{
  "n_head": 3,
  "n_kv_head": 3,
  "head_dim": 64,
  "d_mlp": 512,
  "vocab_size": 512,
  "rope_base": 13100.0,
  "qk_norm": false,
  "bias": "none",
  "lr": 0.00215,
  "beta2": 0.99,
  "decay_fraction": 1.0,
  "batch_tokens": 16384,
  "doc_mask": true,
  "train_tokens": 147000000
}
Each number is 128 + 32 x the weight over its row's rms, rounded and kept within 0 to 255. Layers, rows and columns count from 0. Numbers have three digits each. The size before them is the row's rms in percent of the matrix's.

# layer 4 MLP up, 512x128, rms 0.105, rows 56-162, columns 0-63
103:158160140138098103101114153153150171052118165117080069221085119060084112114110118116119116081074112142122113104127082147128099144119078154109150114109091126089138173155098116089129146169131161
107:090089159209123098140118122139084107125036087179107093128138106119088148154132144102140193077145122205129114081164171177094153136151093099146124130122122113139144142125083145131089093073074082
110:141120129078091102116088113148179118104128179139190105162121149132118099143126106145063092156088071115213085123179146152221076110141105132144150123133106086104083123116124104149141180122110162
104:155191188138149137097144053114160167115146135134124121137134125096161075160170202113151153118092121138119115114080137095136130168102085047120171106147168115107089080086145127098092110209170181
109:114116080133087149081182110078202140122136129082115163195158165130066110134150144125095135129131154100189101131146097143183140151172121141138137119103149118136194109133123118124112103103068135
104:125167147154123103111164131100133124127061163172117088138119101113084136146112131058072118132129194189088103150174140166150180075148127076067088162118162136085075141126134082122113146177130107
111:120122163144115168150165110167192106099129162189155148136146123086094153110185128105131148115048178113170114120076127116215099166128128111147137139074174036102164167134147125117064125126117152
098:139116164140169143148144148106203094075145116164124130130123130096136120117199140133165143074116132115131149167161081195138160120125100174110126129119111091152175102120100121124125152143074132
096:140103103176120103108137093133131139088088094169186163177122105124080075106121110129135176100119152124105135116109127115139152162112106145087185129111120118133073121139132107118088121156157124
095:155124158124133110193139121116136142126095165120163127138165141117146117195214202129140132160083155134162109141103139089163160129195155135173127132159122135105158085075172143169059125094122158
087:190110133117066101166120138165099085105120118112091103089140113151095100160084157124076148178105147119070072072137117100189095143138099128089172170090139118096149147121098115074133116061124094
093:138095173136110138154113100123102162167143116140155126137098177074082141104179123155078103147088112128076114152132116126178151093142105116101092141131122131096096171127199133138112099163111159
100:116130127156158074141139166107177101147050151194065127134133177049132157136082099114124157117074096148109108101138145108121112150132098147199111141147085106092073124164103089061112100135130149
112:133161060131098085138062131137110084082095165116130150093111204075104133124129127102105106137104130180128099119126109138186168167124138152112126152095176105162087089125122189078136104139138149
090:104103122105086123178166084076134100161145176158169145140136105128120125062169179146119058099097105150170078104142161145190181072165133094188102140120103120126139095129111127128127144063144086
088:170132163163092160107107065200072115029131105097184144114149154096111163128138175106104106153093118102116123123116183085158152161145144113120157205118087118148108114160151138121108100084100132
108:147139145097113153125088114136143056044116094116191139173102133128098156128153126101095160066128067084105151123136140151146150153093142089097144200109137115106114120114122162104102172149129091
092:167132133137133132136145130136119154123121174116127088150127132131117105093173116173139077090159117142171138170104109119131165131142073077112112150137109127075182118108114120099087155135098100
099:197172144137085100172166122141150124088125134155191156094147126127101106124162112099146164087110163112196125148101110140103124115152097128097135165134069094146106135153104129152080170113157098
097:173101136103122100189140180148220076192114183100122189094105158118145143163209137112108205137139113165130135110119150134147175109173117158165101178147151122116203159142174163147093132107151112
102:147143140186114145111185167165135079097123162114170160153129132085192121061153191118090114146156135144164104152094120112136116170121093137161052197105202107124112152068104134089142113141136082
111:114136116111094136170171156162180141087083146153148101122139132077161088089092163075126101092090095129108101096154075100155135114128072181149136112124111069065061152140124162134080111141097143
110:167157114182117085120089129146119111127167140110104148189142162112184180092176218120077071150123134115148103052075082134123127124101138128089150160081076118098141070050120166114084116126152129
096:118185121134092138160118168116153141146163156164103137092187139138030089093134106080141117117100103135173078153132132189115132101146125118118129111155105078090147123164210066137076156135089139
102:193160149125104127165126153162110127157081085181085099096143139065104080108142127105167111050109116162111095110170156153106117116096043097104075133097173103122113212129099066163098142144115178
097:123140157123067122137132157188118115131128171108154138103081155096102156109210180133138135123073090105067106125105109108123156122126095173106151126124103126138123122176084144189128111173154162
109:122139075141117110139166154090139089102110104151145114170138117135090151109203199098093119154081078106111141145112120177155185109171149164148158130071091110185185126079145123135117130153122120
112:170164124126116164179169134144156085085114136119178097147139103143163130153129182156178150155139189120143088080117086144142118140141129159149145157111123124132126205101036152137111185153160186
108:186196056090090147097139153102090083149151139125076150149149093132081129120140149085110124133145096155128073153101119130101173079090128169096119125135081095046177228149138081129140171104095144
100:112117144155126169148107091151118169111073150181093180151192194106182096164129129108141116152128172158103127098043131109178133150170107090079053142170145093105071134140143191115113159103108185
106:158179132137149106151149128132134128142135133199137144126108148106079124122201107132104094157113174126192074141032069109148145077186166090108072102132081155095135125173105102099118135139128156
103:205133134115102093160160172118139164100133134131076136131148186079083098083141146076104152097080134155119101090091123112140121075148103112103053117131167080117195169122167111169118146173084177
094:159144129159098158138108159103203105093119143086122116153145160069140131157087120159151086153137197116207124084039089127130103140189121156137130137119126040167137173139107170133150110146162107
097:109145153181103121140128176085116087176070141127139132147084092077133148101099094078104140125148038165094128084037096157141140134082081162123076143101121108114091128096125168108084160164097167
108:228152128106157085168117115109170135146166125140091174119140134141148176096122166135158163102110124113104042136132136103143106092172066132116141157141080117117080145135094079107134133100058122
107:088110065172099091099154092133226104135134135121173125124131118080066122143147115078111124167125121135139104136148129088202171138159134179086136158106116092086128088108096164143133191139094100
097:192152179124173160134154128162098078142136100124105139138156119171112139126105089131072172131099119190139050120167129138162139068136123163115112210084043129133076142134117162128069123090113102
101:150079103137116143121124173123149086078121104114182068141119160105131093083125162065132118177087126137125121102102137087145168148105134176093153140148070097125190151125121085136128123121115157
091:111118103152129144085046123132101070146100135179156142117130202108146134085125157145076141145101099198072125109115122157105102116124107157070099112154095077129141113158076159123119110136162115
102:159174183112117118197101175113141114160121123106119162112128187105154185146170131152156038094137109150175107176149106134108204107126090180086121105121119114069219115132143134156099175137148110
103:154204134116167081147104145097115128171078124135127158104113124131133134083137135126147172144122121141139091124094144164154128177086120164058174151108106109131156177067153133134075164139118114
097:156183124145168102103132131157113169078146110117108208155102116145117098146101125111151115146095182195070137076136094122128130173133086095149062153159161124068139120164128122131081162129061178
105:177128161124140157073174167145186085144155169139167172170193159119149131142185128099157154094127095104191099171157077123141130131165132156133140146125117124098103170123148142217099079112156140
106:180131077106103179161199146149175092109136148147156193163112110090120085092148121072110078199140125057131117116112154167134099125176149167152126184061132111097136121111111097150102109135150059
090:186203138113141152145109163115143139083122115096129179179067123117101086046093165143143144102052094067079144165131157126114095137098061154096123101084080105111146170108112126133130142075101132
092:130118193151133137114077118188175123139096129097146125130118166104076085055139117116116159120088140121146127130138107151131143150073158112153124108104039129120063079148191120110124086113143115
100:144113125162154140090124132121150077125060113110079130095146120089126153080108156135127057115156144133126125109135115162170116064115131170077050127117108104115100141118075141135099170151162161
097:154098124116108091098134110178106095095155112128171138130160163096199134162159136154116123142099145125096129112115192114142101158137116124193083153175102100121106116098120175158134134079135140
094:135151097098144148115124148068123111136088218085147200106162159147156200117129171127097191095128060123139104107157117092107145153095128101134068115141133080154138139095101140139128148102161135
111:150134117171070037159139141150168101152179156145106140127127146121140177137117117099084137160138172191141094078120078129098153117180123152094085123114131139158114125070098141123098135195158140
109:128096102091079124159102145137141130100087124160161145149104165051111142151111148079114106103094110219089103064116103149152103126140063083150109124084150070154097118084132103121125140055076183
096:092125155160097118140064089118110136131050107154042124097121158078098120076080092128150106107100076177120127111112104128114121215127069168108127091118113147137122145186076126129065108123126159
111:126143137117161121099111185063123139130150135169127100127157168115160138093154127062119166055142119128130107121116144128157122111147117123112143165124117107048069090114150185155057069105060181
090:116137091132087074101130076094172130063127164120192165134126131133084154111119130137077090205136121091150122148170122187225083154143064141087114130127130131089108146140132192121125066076104135
096:179155104159103085133143140121151140199086108078054179138127119079170217124167132131115154143140128096152110148118082150116088030089116141138137121068167115127134125113150145118170124113092119
099:184162063132133152121159174111172115109083151112156150181107118137110096155106177141123126184098072143064124119076123120136104110091107116175133127077086147147106141111096098058139169137170133
101:170186113123151111117185148182137142108124175142164136133117095084138114113178130069086087070106113109128117175140096103132155164193148170129108182123120125153156125100098132071120094158169116
094:124169131157083075128150101152150114076149129089147154159188167146123177093097179124148133126114160099124131100164117153151142168215170119163154168143165114122194179099163163133071095092085206
106:163121089087140142103140104127199078112104126168172174154113132129141090158096156110113142140116125143160083126071101138201105103112156113166154116100074073123184129072070124112117153075072117
103:110171105101134151105149123149125087075107129151140160102128155085044177128144162089129133084081140092144141162155100143109134120189120099081124148122119124140144107161092099166055165185162156
102:163117074202108126171094161164105151105113128131129164204125132149132125107165103105151074144120120128146123134071152149099131156112088099046129133128150091094125117038112190131149144149187117
096:111113099125149114125178168150145114135125107108055152161102167061155179161100175092100141130152177150159094100135096127129186086134065132128126140180196122092131095076142197074121111129099110
087:128126087094128172111118109108129104132136138168157132174120127138111159087138173119077131149103151126173099108102143149139106133205105093119150121122109115127128130075189163167116114129041148
095:178158075113073173156195124083145151115094171133150110165105144089106105115135180067172100096146109145171069161105124152162095086121145128099129126112157090106174163126088111098109138155169132
095:205196119136057195106142107180122102107178123131093105099148168146129137147121194116138061156126084155075118104131159111144148169142103089090122147163074101142174080080132195144096160143156119
095:100137105202110092142086161144154081092152134152170149122175135128162155145197135124123157142132111077171129049161132143139196125118114131119137195123160050172188131137112179109122090122161111
106:188165112080151109127102127094138074153164104103199185123130105120163113083124184128087102083100111129127066100109170169111122040106116147092129178114119060174189116145078148107137183083159173
100:082136160173194109139133129103137106120074142167117132132138117128125144112160131144083138070132176136086141101124144132144217110114095138121080182118106133146056121127113157127129100125098159
096:152143096119085155132127094165087117082133127147175112138126136112075094200143164136152108144057090135133136144124078170108117086096134124142187098075109039099136106155104136144090191171132170
096:123182093149092174169117108154086084122078124111056148135165134068123144106147199078106091085093112136144108074091116134084106147060072147083074157164161093129098113115082132110088128152126122
105:121108128115132144118162126103151148148144136136183120137134111035123113099141152081070099132077177128115134152089123105139125143138042135095165101099115135089162174143155160124108155162110144
100:151146083163094075178102081140117118111158148135139087141135196095109108159083155113053096092113121152151117135181161078119154170129150118065166167184087081090112173121160193100134122148120133
106:143136127151119081104156109107150098122098195118156159163127138098091174140127162076180107069101150086113130093146136226093080112184144120134106108147176123133160121130122166157083118126129164
102:133200090150111138144125088144098057119160138158128092131174143089136126103180126026112128152135028156147113082101080137136180106150115179134094157131107117111137104090120173153096139158169159
094:168204154110147126112089101129117095143144135152097133120111157158135155145169198168118153099114121133140121099095131135166146108113100076087092132139098109098069176148189134165123119181080182
086:150123128171185065064084149137126109135074170142186148122114163102133160155142098123113106140099113117148144163169088143181123127100104191167109116103187082093120115089069163129118141141165145
104:121140146142098146102159141157184136124172103132140110109130142118100161118119122104140069166131148149166084118116096083190202090181171172148120185074160131092127171102058131141103101140163109
096:120135198120165188172144144204141118132116198132168142123132160164131091085139124093116109090102130172127126125109108216164079104125103157141105124079147129137135103122152159135100166178146114
098:159178111116091161155144170131162094151102157111097134157143111110143164160138122144133171121116197118179105063146140129137100114121136135121112132154110108110124191147111153169133162103131161
105:099131096199114137154100088114131159096148104161102101063096129078159182134124129158121147085109118173124093061116112143124172109219112111107079103129120129121085164098111121107049103108109188
095:166151127093160087152066152166149101052089096138167205129125133127155108132111115093151126077069200174154096154073165112119134118113124147121120139136064111133123139130087148143138155081080095
109:104123141116135089119103161167197138111146075156168133100100134098092141154116143065149118125052105132106083155072111109146193106094137162096157185065164104105137163107072146134124147171149091
106:139154127113135131103174173101143124085148144159138130101164202100095124155212148133105128114089099111124121149140075082148117162154130078156172087142085108129145173158190103145106065150147163
115:116144110169074129145148111108125098112149095152129196147100212129167144133094148149090120117129144094144115108155070190159097110103143167101145137098090088124149137079105125159135059112146147
109:196160080138140081146172169170125080081152135122098114179107141131114155116179132113142113112126107121135117126053165104123124109130139143082076169093110110160137134153084134116132169166141136
102:136157100110126111124100127143141121100147108122114069112083163122131107156115129126087148101056107149165075148136135106167091100078068122102166177105101091137137137141158085077139127175089164
097:105174167119168144125125069124104032177095114112142148096140154118130100127124163093106105044111157134077097093124147149125162163161120110124175194156140125099075148108118116131103088130105065
100:122133194162145142173122159170156151072117133068156111140129155175099112139120161099105174087121118107114092130116119201150102073121096144094082156055113111191098133149045151088128133131107114
105:134128103179093112174126156146131141101059150085120080147104089135168132116142131051104097081112133164126141117162115160121162154129139139104091163101134116141129119135107115094132138080150145
101:153142155121135099155164137170107104035070114142146127156161158081123093187082127118092133118104104165125093097166073102145114123189064142155161123117091120112114100092082153084140096126122111
102:129191168168101096165111147159126129125156183124165199151089149112088093092152123119088184117087144112183123121107120127122134049093092105145121159099088102108067196102115138169079151125156178
085:111153118137085108165077176176140078120134128220083086168145130127135134108145102113127124141130122208112048126140147096116129040154088140155110097101137087124101124087145153089123158068125178
102:121129095138097123165133178150187117095046186182162101094155180056126147133138163104136145088068096139197116137073113072135150135129145129188139102113147085077126149122131118130114110075073111
111:154119199136107140109155123171124157085153172091104130131154118110090053091123213126114154170111114172058126093094131147177169131146075172103090146145183110126132150177084154127076181159132135
097:153099119168122100129117151140110140109082159135119181170095168111159111154135106160146137069108132209112137175173149155176138143102110133165077121093070095179131135149124099177113166060106144
107:130156149119085158152176112092134144158135079119077135098147145110087136066121132122106169118097124112126095122148135165203138070131107154071160118126127121107138129096167076176119131115082153
092:113132019142160127189139118144119155134176075099131067170135135157066144132118122056105144104163115128100115139184130151162141108157151122145108146107086106158119187165144122106089111123057164
100:093072096149160131073087145113176111156122126193130182123148167135110122152172112126122158091149176182096082109160120157124104137156147091144129125069115087099139166099147046172149038119078138
097:111120087094059141119124112088159000104117080113199120186139135119116118126177123114095148131121117149144113097166134152139108129078097094132077187148102063079086143089090126129127147150135156
110:145150198174118151167144055084175148128089131133111083144116114116094132155131094151073146167124063092165120124168084170155080134176089118115102129123177116066160168107114118122104105103089134
097:180103138071090127084091112122148082152093125131105182135105116047168124111136151137153073108127157151074106091111127113125133129150132162118108155161103130102081171110054147168127126107107111
097:123108112142086092128050142059121119131151130163131101132109124054109133120147169106086099085095143094115104093108101126125153131129087118117076120145186087176119138190153214157096107091125161
103:179187152145148115092170192153138084136114185115127159215127121122121107108112117153103120149053125104102122150087126139127133134085127140100131143126088128144145151179119081154129175172124097
110:131135137146066104116107101098143131132154126142102113127102120092117150120162158133089169119078116177153097058162105180137122144159142089157106137170104140057126186150186185087116063157094098
091:208139163131089134181143037131167166194115200142145128168036114148098131069186136093080126136116104133152116132176128124129141171157116076118153151132085171127124144110148128138147100126095101
104:115218114100081085117158109114117125099113153132135148147163155162134175065096150109064136068123162133096090078105122139152159109114146194157162162141116123152143124085134171161061062088144146
105:096145118136152081130175133114170152124144178113106123166147093131108167105161140110125151152135125137124092175125152169161131046147110148090142090076135128107135206119134108115092099179107158
# layer 4 MLP down (transposed), 512x128, rms 0.0956, rows 56-162, columns 0-63
098:148126074126151110127161178124146147103181129140094034138144159151115135095162169129167113127070122064171180089153115186090128098092143173137087091092148175137178093125138122073172173133112115
106:126154115076099121166136148215114104156170104145129160103113118080149076162159107165143135093110120091079068185194115105067094130097115170153199158096139119071116122095190160132121134179102128
106:148096120131160133106147169147117098079141150115188125097138171120091155160129124123150137143170186154090122150089138117097141168148142199149158087085143150099093091152118158122148080113100173
107:116198098106150148192132109105082102118100171102102138191125217099124131104186091122132127133167086121112131098186163143136129123136137184130102074093089099120110143126138128143121096143148126
108:165163045082126165086119077104103114150150183098156141155113139203108128098159134116156153100132089148111148119096107171139144095103136139146170086174088131133092110082092136132109138138123127
101:116164128196110181107086148155085130119079144114136121077142130149119152119139156125173160099189134113127058102134149100099094070114119116142119161146178137113170089136157071134140111122156116
107:093120183088124146145080122099149142141152120105144156188098071142190117187169155188124138097107126122133163132148143105137095127101132159089129162161166159181130130160140110152073163106171086
098:156109098140113181151158157124111149200158091158154130118169129114076150149129107143123129106109105123181115123149139092193120098132175107174153135143126165144149072119196149154128118062083149
098:143144063108089096106092113150185100169116120117148137112187156148056125137161142090142148099132125153142189105155152091091106110090134158118094070128089151133149128113082138129128101149134194
097:054086223146154114130137142092133161115104061081176134104117110118078114110125135113121098155157116107145104126106124104170136137119146174167181087152109137187117098146086104117108103174111102
095:088120136129051116241106180119110096072145149133083108145112136134098108122129127158131152114155200115091185143122131111093085193155074144118129158157197163096107180147143135099119136140154118
096:146087132142153148218157150096134127160116169111095159174196182154172131112126117084147130183164142163147146121114128138158058152112152108136144149147140105137147142113123092122082125100154150
099:076157125085187180090143111101107109122142125119150112118135120100145125127167163149136093140103186082127084146103188135156163130178134173137161186107138101152134158103099169171104180165177114
107:088115080111111165160151103165083152092200191181107106128132099128094159064155088140095090181090109122096084171126125158132103113139158141128113157096105116142098126142192134113126144067096113
092:030137136103127125141166103104098140113133161094109114151141108195159100113120147189147114115164107110162154154127160088154096156142141130142074063130152131130132132156101089165103156184140113
091:121141142138128090146119166085134182082118099161133163119165116141156147128145092090115114151164144118140177117133060139202077150189172113164120085108137141138095093126138124111005133141138134
109:111132100067110151087113217134142098114090153102095089081113149120101131162139143184158168171131149134116099126099175118119162126120121151141139106116168157109110096225126076165162087162129079
094:090067132095131150098094099091115101095095154100163068149113160218154139119167096166072116145135101179082182176183171088126103097143103155104106156164172145177136129126135167081177118110137135
099:126129025124129146116067139084163169114157115178095097084104106139085144105124088127147142151185175111180150112113121145165101168129148121156123121128169093088132109170167070139082068137093098
096:103128156136125103106092194117143117102117073119159095047178139076142079146137135109084141133194126142147216128182148137129118093151129113110160094074101161099050066152123115103089121140153096
100:104130136132149117180139099116134117152104075086090167150124163131072108111148118198164126159173050151120148145097195100152142100088122127188074146108084134161082122119132152137144135110100156
107:107140135169122092159138153099150175129111146141105178069110133100135144115161134120180097154125142118184123130163182154135130137120099081163159207102125177168135159234162084127096117110145085
108:135135152129124070133089130150168168102129133077112131131197146110156057120111106138207221077140113126093117167098159158154167102123164098140156159127088118143162136160120168153136079072155131
099:066152077103138121170170140142144155107103118109109096108107116144089107161125136195175123127121091037172200082136170159166116035122142138111086124141092088117137127136114119084121157084141147
099:164079148172164073119106103140132107138145141092218192136135197196119124169138154087138129111067160149118091133088116105095127129134101122114147172123099127158138103110121086076091111148161176
100:155143131100094121115117106172106117100147151094142138131139166130087143134147162156150129184086138130133150154095143124164173106104058137130182120082055125133177149141118045115160089128166140
104:127106155126086121143149147137142128111108129151079107118158093146115123042146087160110087128118141098091094131114085143111084101135108144179084106148050113119133157098154098129158189152141115
108:131103158093100140046138158168117088139095160173083147104117148111123080105145116100127157176121140097151130156121156107160135134136087117128140129143140131099186079162159104074106167091107179
102:122132076093140109047120156118162128071169180128180108119168142167121147139131130054084133146103153126100103107147109107084130143129145090126145112193077105127098104140138137135136094149084160
100:135159124101181098140155170135126127119051128169172164088143167110095102146085153149082124137171147129128111223134116147117107129057102124119149170108173129062117124143070051153095103164109107
105:084092120153115147118160092115110023088120136099127093122142142125175133143123200137084098154118165133169122141109146133114130107107154080115100169104117164173113133079134085166136096088138108
101:147124107092079140115131178164154210098179059147110096086140135176074152090132143149133154196106133129109157133126115106122077119146182125142069131129137092132185070134117101107183123150112186
097:132162152117124114186137156155155171163167194147185114081142067149140155144101115107132199124188123126128187145142084121113153160106165103191151143167143145148154114117125141070111102130181142
096:178128114110128064105134132086108107135119149102164134154149169184107085077103097150138141145097126105116057124129173093112142152155149103152100134110175192072126142070129145134202126120011080
097:159146136132081118142108146169103110144119091104111131147094115168109156080140178163096178212097151116107179154109151088120105160126141128137093129094160119139102131119150094138102107162148095
106:192145137129095176140120101129118114134097185136142116138145087145149100186089118109149140113172123137132177088131067144134078103102128164135131133143127105076124110126164074124098105137139110
100:106127081153161128132141175106116133194139139141143138152113107129107111131072145121104129136172101096101162148149162089183089159066156111084101142100054138171126109171116142127204093125097165
096:103111088108131182171058123108101131122126115124102108131077141098068125073132067127117119113136044161141159213099116123105094141108177099123118131062131122088121130100188150109111081129162127
095:139165066080109150125132104165126136107057123136050114139120078144128099094135158078123043137186136144098204104169116135170091134093160105094134103079133128081083120146119100141081160102191130
101:088121108101116064117089115169111144122063115105220104137144188139125171124153115104129143122130089080121135078084122131094132060170154175117067129188149135188100125163166135119176110159131153
106:113136101102090119061125147124170123119122148110136111144112101135141117084089099125136134163081151097136129104150146083099141200145083108175180143125111077117108079115196146138045148107158196
100:077129127130149109139127028112093121097096124148140142071109120163111127184107093167078106152099126140209113189125122152101176128201176075129115153098180136121131159196172157110110169148144041
099:135134103074155215120134114149125200127093112154135153073093105144129136101070138156076138149129120205178151119148121055084143130141143151142103092117178136141152080080166135093113047123129082
103:131106183140061129083172135146115117050164088152176099066121164138089079126163114088139122149146091112125146133115067124126082103077159169133123118121129120135135088127130117209128086121149117
091:165168095132159130080131160125077137166148179130085144152164162162105113127078150145139100199084151093173104145121126120161135105114057126195180127118099091137109131159231122086117089091114112
094:064130126130147118124129148120184145054102074197097144110188108118143160100098107138169132135109140102062118156111136124100126109104123123169089093151130089160195096150166170116119124140091099
099:176144079096082132114090186160115105082136168125077120142098088124128108131197150081121047169196106147060191166188138116160109107140140113123133121128098126073163144106147090116141112077121089
097:116109103117112154090144175199109137141070147098121152115134143148097165149157123063159106170188137161150095191140128108128126173180143184124116083050161117098137106109187126106093127118160194
096:130116162146153098142115127082110153131118074104105169154095138087096087137126159111089090112141130116104119191088109150136122142138101130121141147114120163204146121101097078076089183159155118
108:170073130157097156157106175165104081177138171134097109104133091153156144094074096181169086153179132146130164099086101119104110131136100123188159151098156160146100131089116093106146168169169082
108:115113092108155114024167187163124116141134132121114085196059198117103158111092136085133087126088087123095033097146124079117158144094104132082142116136105142098116138119140102149159089147154128
099:160128119100076155143107149150120164078118108112084135118154164098161118087101143149072119146147073141143110161092154205153125124100178137164152128113151187079129121130175112174145107163087066
109:097080135167138112091152134109197094133115111161093099131131168178083141066126075102127143146137180144132169113096131128150077141082138146114206120139115104110081115133070111137115143121132129
095:136066111135123102088158070094161135113129111122150167111190133192167161126123116102146096110199121147167227146111152146122137173108158139123075037124118163107170125107110138075165120117105174
099:101154110148124105105086113218118128099106121175122106111115138185107112077153109142128117176153100141161148109201166120119164123094143144102096138167111183151184150107098105143105184140143118
100:122122125109127182209142100060096106149083140129036124126115132153120096112143113128159088160100157136177129140145103112089128077154118187135099136091161120127120153123159124093106122123116132
100:098138193111112034136081136134099146163134131127093101134158128111204156107122105099132089090148099194149235129172091129135140082085170175185104116183105118107174117091093166165108131188146120
095:045136172171188138129157214103098100118132123107159120166158159153114169099139160139161141170154158118095171165168181138137083130091107137131083103141111197100113142213171152087097153122112178
102:106137156151168157159087210111116145168151095102076087142129145115131161129168163092167126114143141128150122202137168117101145181131116156158131108148200134135111079126155142113080103137046137
105:140155112146161121094181074130090106131188112107110135099130136162048162171089133121100084177142083148138117108162088134148149143171147100112144126090154151099123182178106123173149134168102221
103:108093117109110108103113110133211086116168066128066116099181166149118109124147117124122112121088158107149113169126128159154116104154087158112122095166104164125134139139136080170097078161034171
096:143103100133101134132218151145123108146140151133168159171155131180083150106145170140090100096139159128027169154154094172098072168137091143143104189161157118138216127164121174086151109073154132
091:108097155152137135109149146100138111111083138117094127192118149143126149091061159082154163112094084122142244140074101114107157067112139182114106118172148119159155180095121170129149050146211171
097:135122139071165141121122082052130109122118182142157090089057124126160116129190146123148112074144086126117123168123156137068130149078125071122125082105110103167214078141098129099088146087140127
099:157192190121168128131129119111122073148110118152142066087137139122093152143119100127161167121130096062120165107084138089163206149150168111156195123154168117140168126143099200130197173167115144
096:163106120118143143110059171127165160111130153153085103170104112136135160099119116107139155121140043085082157178104127109208143085147130161172139124170136154187137126118112174100082142163106103
107:136116135034142152097093102134155104134127132145073116173095112120099098143105059137129125088234095138170155196166153120147161094110137101151105142110100168095098176118111097154115085151183138
096:113115104137132102121083114133156100164143114100180146088125169157084151136163118160203156095198149125110134122106109175112170075098148120148082140233136150113095107136135159154112126110110222
096:052087120131124136155121109146110086118144071160117050118134131188117126110108134142136141144152108204059207146146160154080126123089099167196144112145120151116109092167115082114136128115134130
099:100119105139123099106149107135131133190178093108111065130160155184081140099105138151125206145096167130104144079102074138120114148101116156167112070161068161092140073145165095121175127165080143
107:141133129119117108119091151112161155101137105135120179106130135142152105157139236096230130143094119084108165104154127136204152205109158120197072134091169128092161120155130156128083137069172137
098:135199108175119114151082110180158090148135153121123126118111100163079127117134088158084137136125174178093132188145130125127125131104085050125116123126125153121157109144190130146108100196208123
106:133077135153154142190137180147134139165116117182109167115126062125140151089076100111164134175183120115093138104127110116154104190079101152169139073113196126097129131170089130096068102146136124
100:159124164147176085113134191097138155125083120122066158116135157144066106048073088127124138131184157116127123122085120111119121159132092136141102095106142165104120152141108140121146068101160111
094:080163127158100126167098105097106125113121072107152144170113139120137135112090101132118171207098121134141121099101158143108052106133166135147198159123157069081100143171162187162100125123137142
094:148123113078118128169149137115063174155072146186097099127105100152111145169146128103176127171151159111113087160174126109161146164094066078106095109136139130064155142141193106107110082129168115
102:072122209087159092158163156174115107137128115109175144139111135120148095096160080124172134172117107112094163176152201197135110094137109147178146155141162173126114116115106157083160160090147137
093:136154121102074140164168130096172125154150091130043124088138138159158179116098116120119155057151130063093177115119100102147111161062125125121103129103069114119160109117100120109109117085099101
097:138097131120133137172108119107138095158122149185105114124154087176170130092119115065156123128202112154130246090079099130142105138143144090120180087150206124131071129130140147094087155094104186
105:108152125088131122124118171183161112126086137080111133122086114122097108148148134137139158193144080109131183134145149103167129135127085139118132162143172150134203078157146146078128086080166154
098:106184177149186162047101161121140140072136128148163079119148103109146128173164171092042097153088112127193136114134117126134108111144127100154162112157129122080095124158152147131111153162196124
109:125103140111099189157130101138074130169183159132218107125157163125080102163052177186141153100098156108108073137092118154086160113165096137145135103156162096126084069119139160184199163136144125
103:079121161171147185080162184138105136143090103113128159127124122074053143133092131149092052102215128177139119175142141132139095170087140169142129156123134169128149144176148142145114097083121125
106:086166163156067148070066105110126111100139129121069137148127171157147097055137137167138136133120204097090094140118104184164093162094173088102119133116087199153125129145115122117160088133120137
103:118102096086134131083112151093133107109150142162044070112069137178082076105117129156149147140097125176092158166092174110087147125149129105139096113098188153120111177103147119147117142153111114
101:139130118087172162203143132152131098104158106200124094127098142137097103116136149077134110160086169113160070216087146105126080132152113150124117137126146126101115125096132093150151095123160175
097:108087097139138079108098135158152103135128110092084123086162100114111096151139071127180137142107188127090130106127131144163155127118148089163122108091132157123141163179148148091022112150113082
098:110124147127147128093162145178167126131131154107128126205125140175102163110100112099145163117166075170121137139134137154122080090119152108148143146154138133195169063146098137156122159144158188
106:194115103133135186143157110165150127133134117114142089041125132123044136095143076161127118147123128143159062118079135121166150104158081096124162124146159091138148078128180108103136090149153094
100:120163144141147126130148107186174111093149141126107079086241116089154110178108133134141163148112133140208106120072118091151095099151174139171091128158066222079162142098071066122130146125133107
102:186138124211077094127126111129171159162098165093142117096173151081117176143067109152056108138125153142128117149081178113116092124078061149090129156078102088161090157113114107153087122139118115
089:014159132137158126111159123099121126158138137156112121065164155194094158140106040101186114177160115088160174178157106114130105112101149170140127111151086114119151154122131112115102073136173131
100:119172147127164173178111115127201116146171156122143096171117118101105085131158144095181169075127077093143220162061138104124105103126166125147161160174128188141113111143087113156109117129115109
107:148110072123158220180128124158195096125137116190162137125124105127191168119119130127130128164090145173078116134168095098091087092108086090140094166076124143158154118112117142090119104140201143
099:102165177180159132130133141146084118122098149111125147156182095099170125123131135175106164106115156124171128150165174145153114095161162174134045062108133096116103086170137122084060159125141069
103:108111148138141113210118060114165130120157114123092126126120104109109156128114142126203151142081128095084146077152123182124098090143105120129137100072187102148126124117128132114097106132152147
091:020127212106113100125121111095107094116100141110134117144081090214128154134137043103123111125098132146125160125133122091149126140114073141127147115139115210125171112150118094096160108101146109
100:174157113128087096150119169076178132148085133129070139095086145157154098099129113093140112126149090083065151135134144146109093165145143095146143129129093101087170148118136098129094133103054148
100:186122071127095170057139163176152105128118143105099189136146137104073135159136151157136092112100151129079112129122150091116141103118196070156108055106092069122180130128139125096108171167068143
107:171111133151164117073146093157121117127143079141164160105171087112138107110147136124173137165129119167154130147083143162154104125156125135180137110136160116113177137110108109135130141115122142
098:149144179120137121190098124133163185219137080105074136137131183142176133120091052128136125116169051138113187144158111157145079132075082154146114126192087127116132156112167158102154142150127115
099:141155139130161095071092130102138153083080085069123122092080119138077076117118125172113143149144098080083129066119168134084140084129166077115098156094089158144142125155082139152113157114085078
107:138148082102110101105175066161128132151192111154110097120064198127093145154097119117085084105178121154116140069138105126129135067071170095107133118098096173158154113062059128189105149112093129
109:142125096117163077094109125136143074086136151124144118151075118150100097144108124107160107125149168136169071091142138190149058118098190109068132152088124159159128128143128080112110083126088092
094:067152144157097116129098164083072086084136121135086146190171119168119087133115122132160128155131155071110154111121151109091115134138192129177109149103143133087135133179098074156113173138123158
103:137139143143122113130079185107124078107140141155143109119136186140125131110143154153149146108121223142105086115097095221123124131147160094172141072128113144097183122102146094135175125094139145
104:081173156123131123107120165139184099109150164186096093117159140167134162057104143093114123110115114111126136130101134112088140147117155165183078146121119142158133156120157088119134111190131103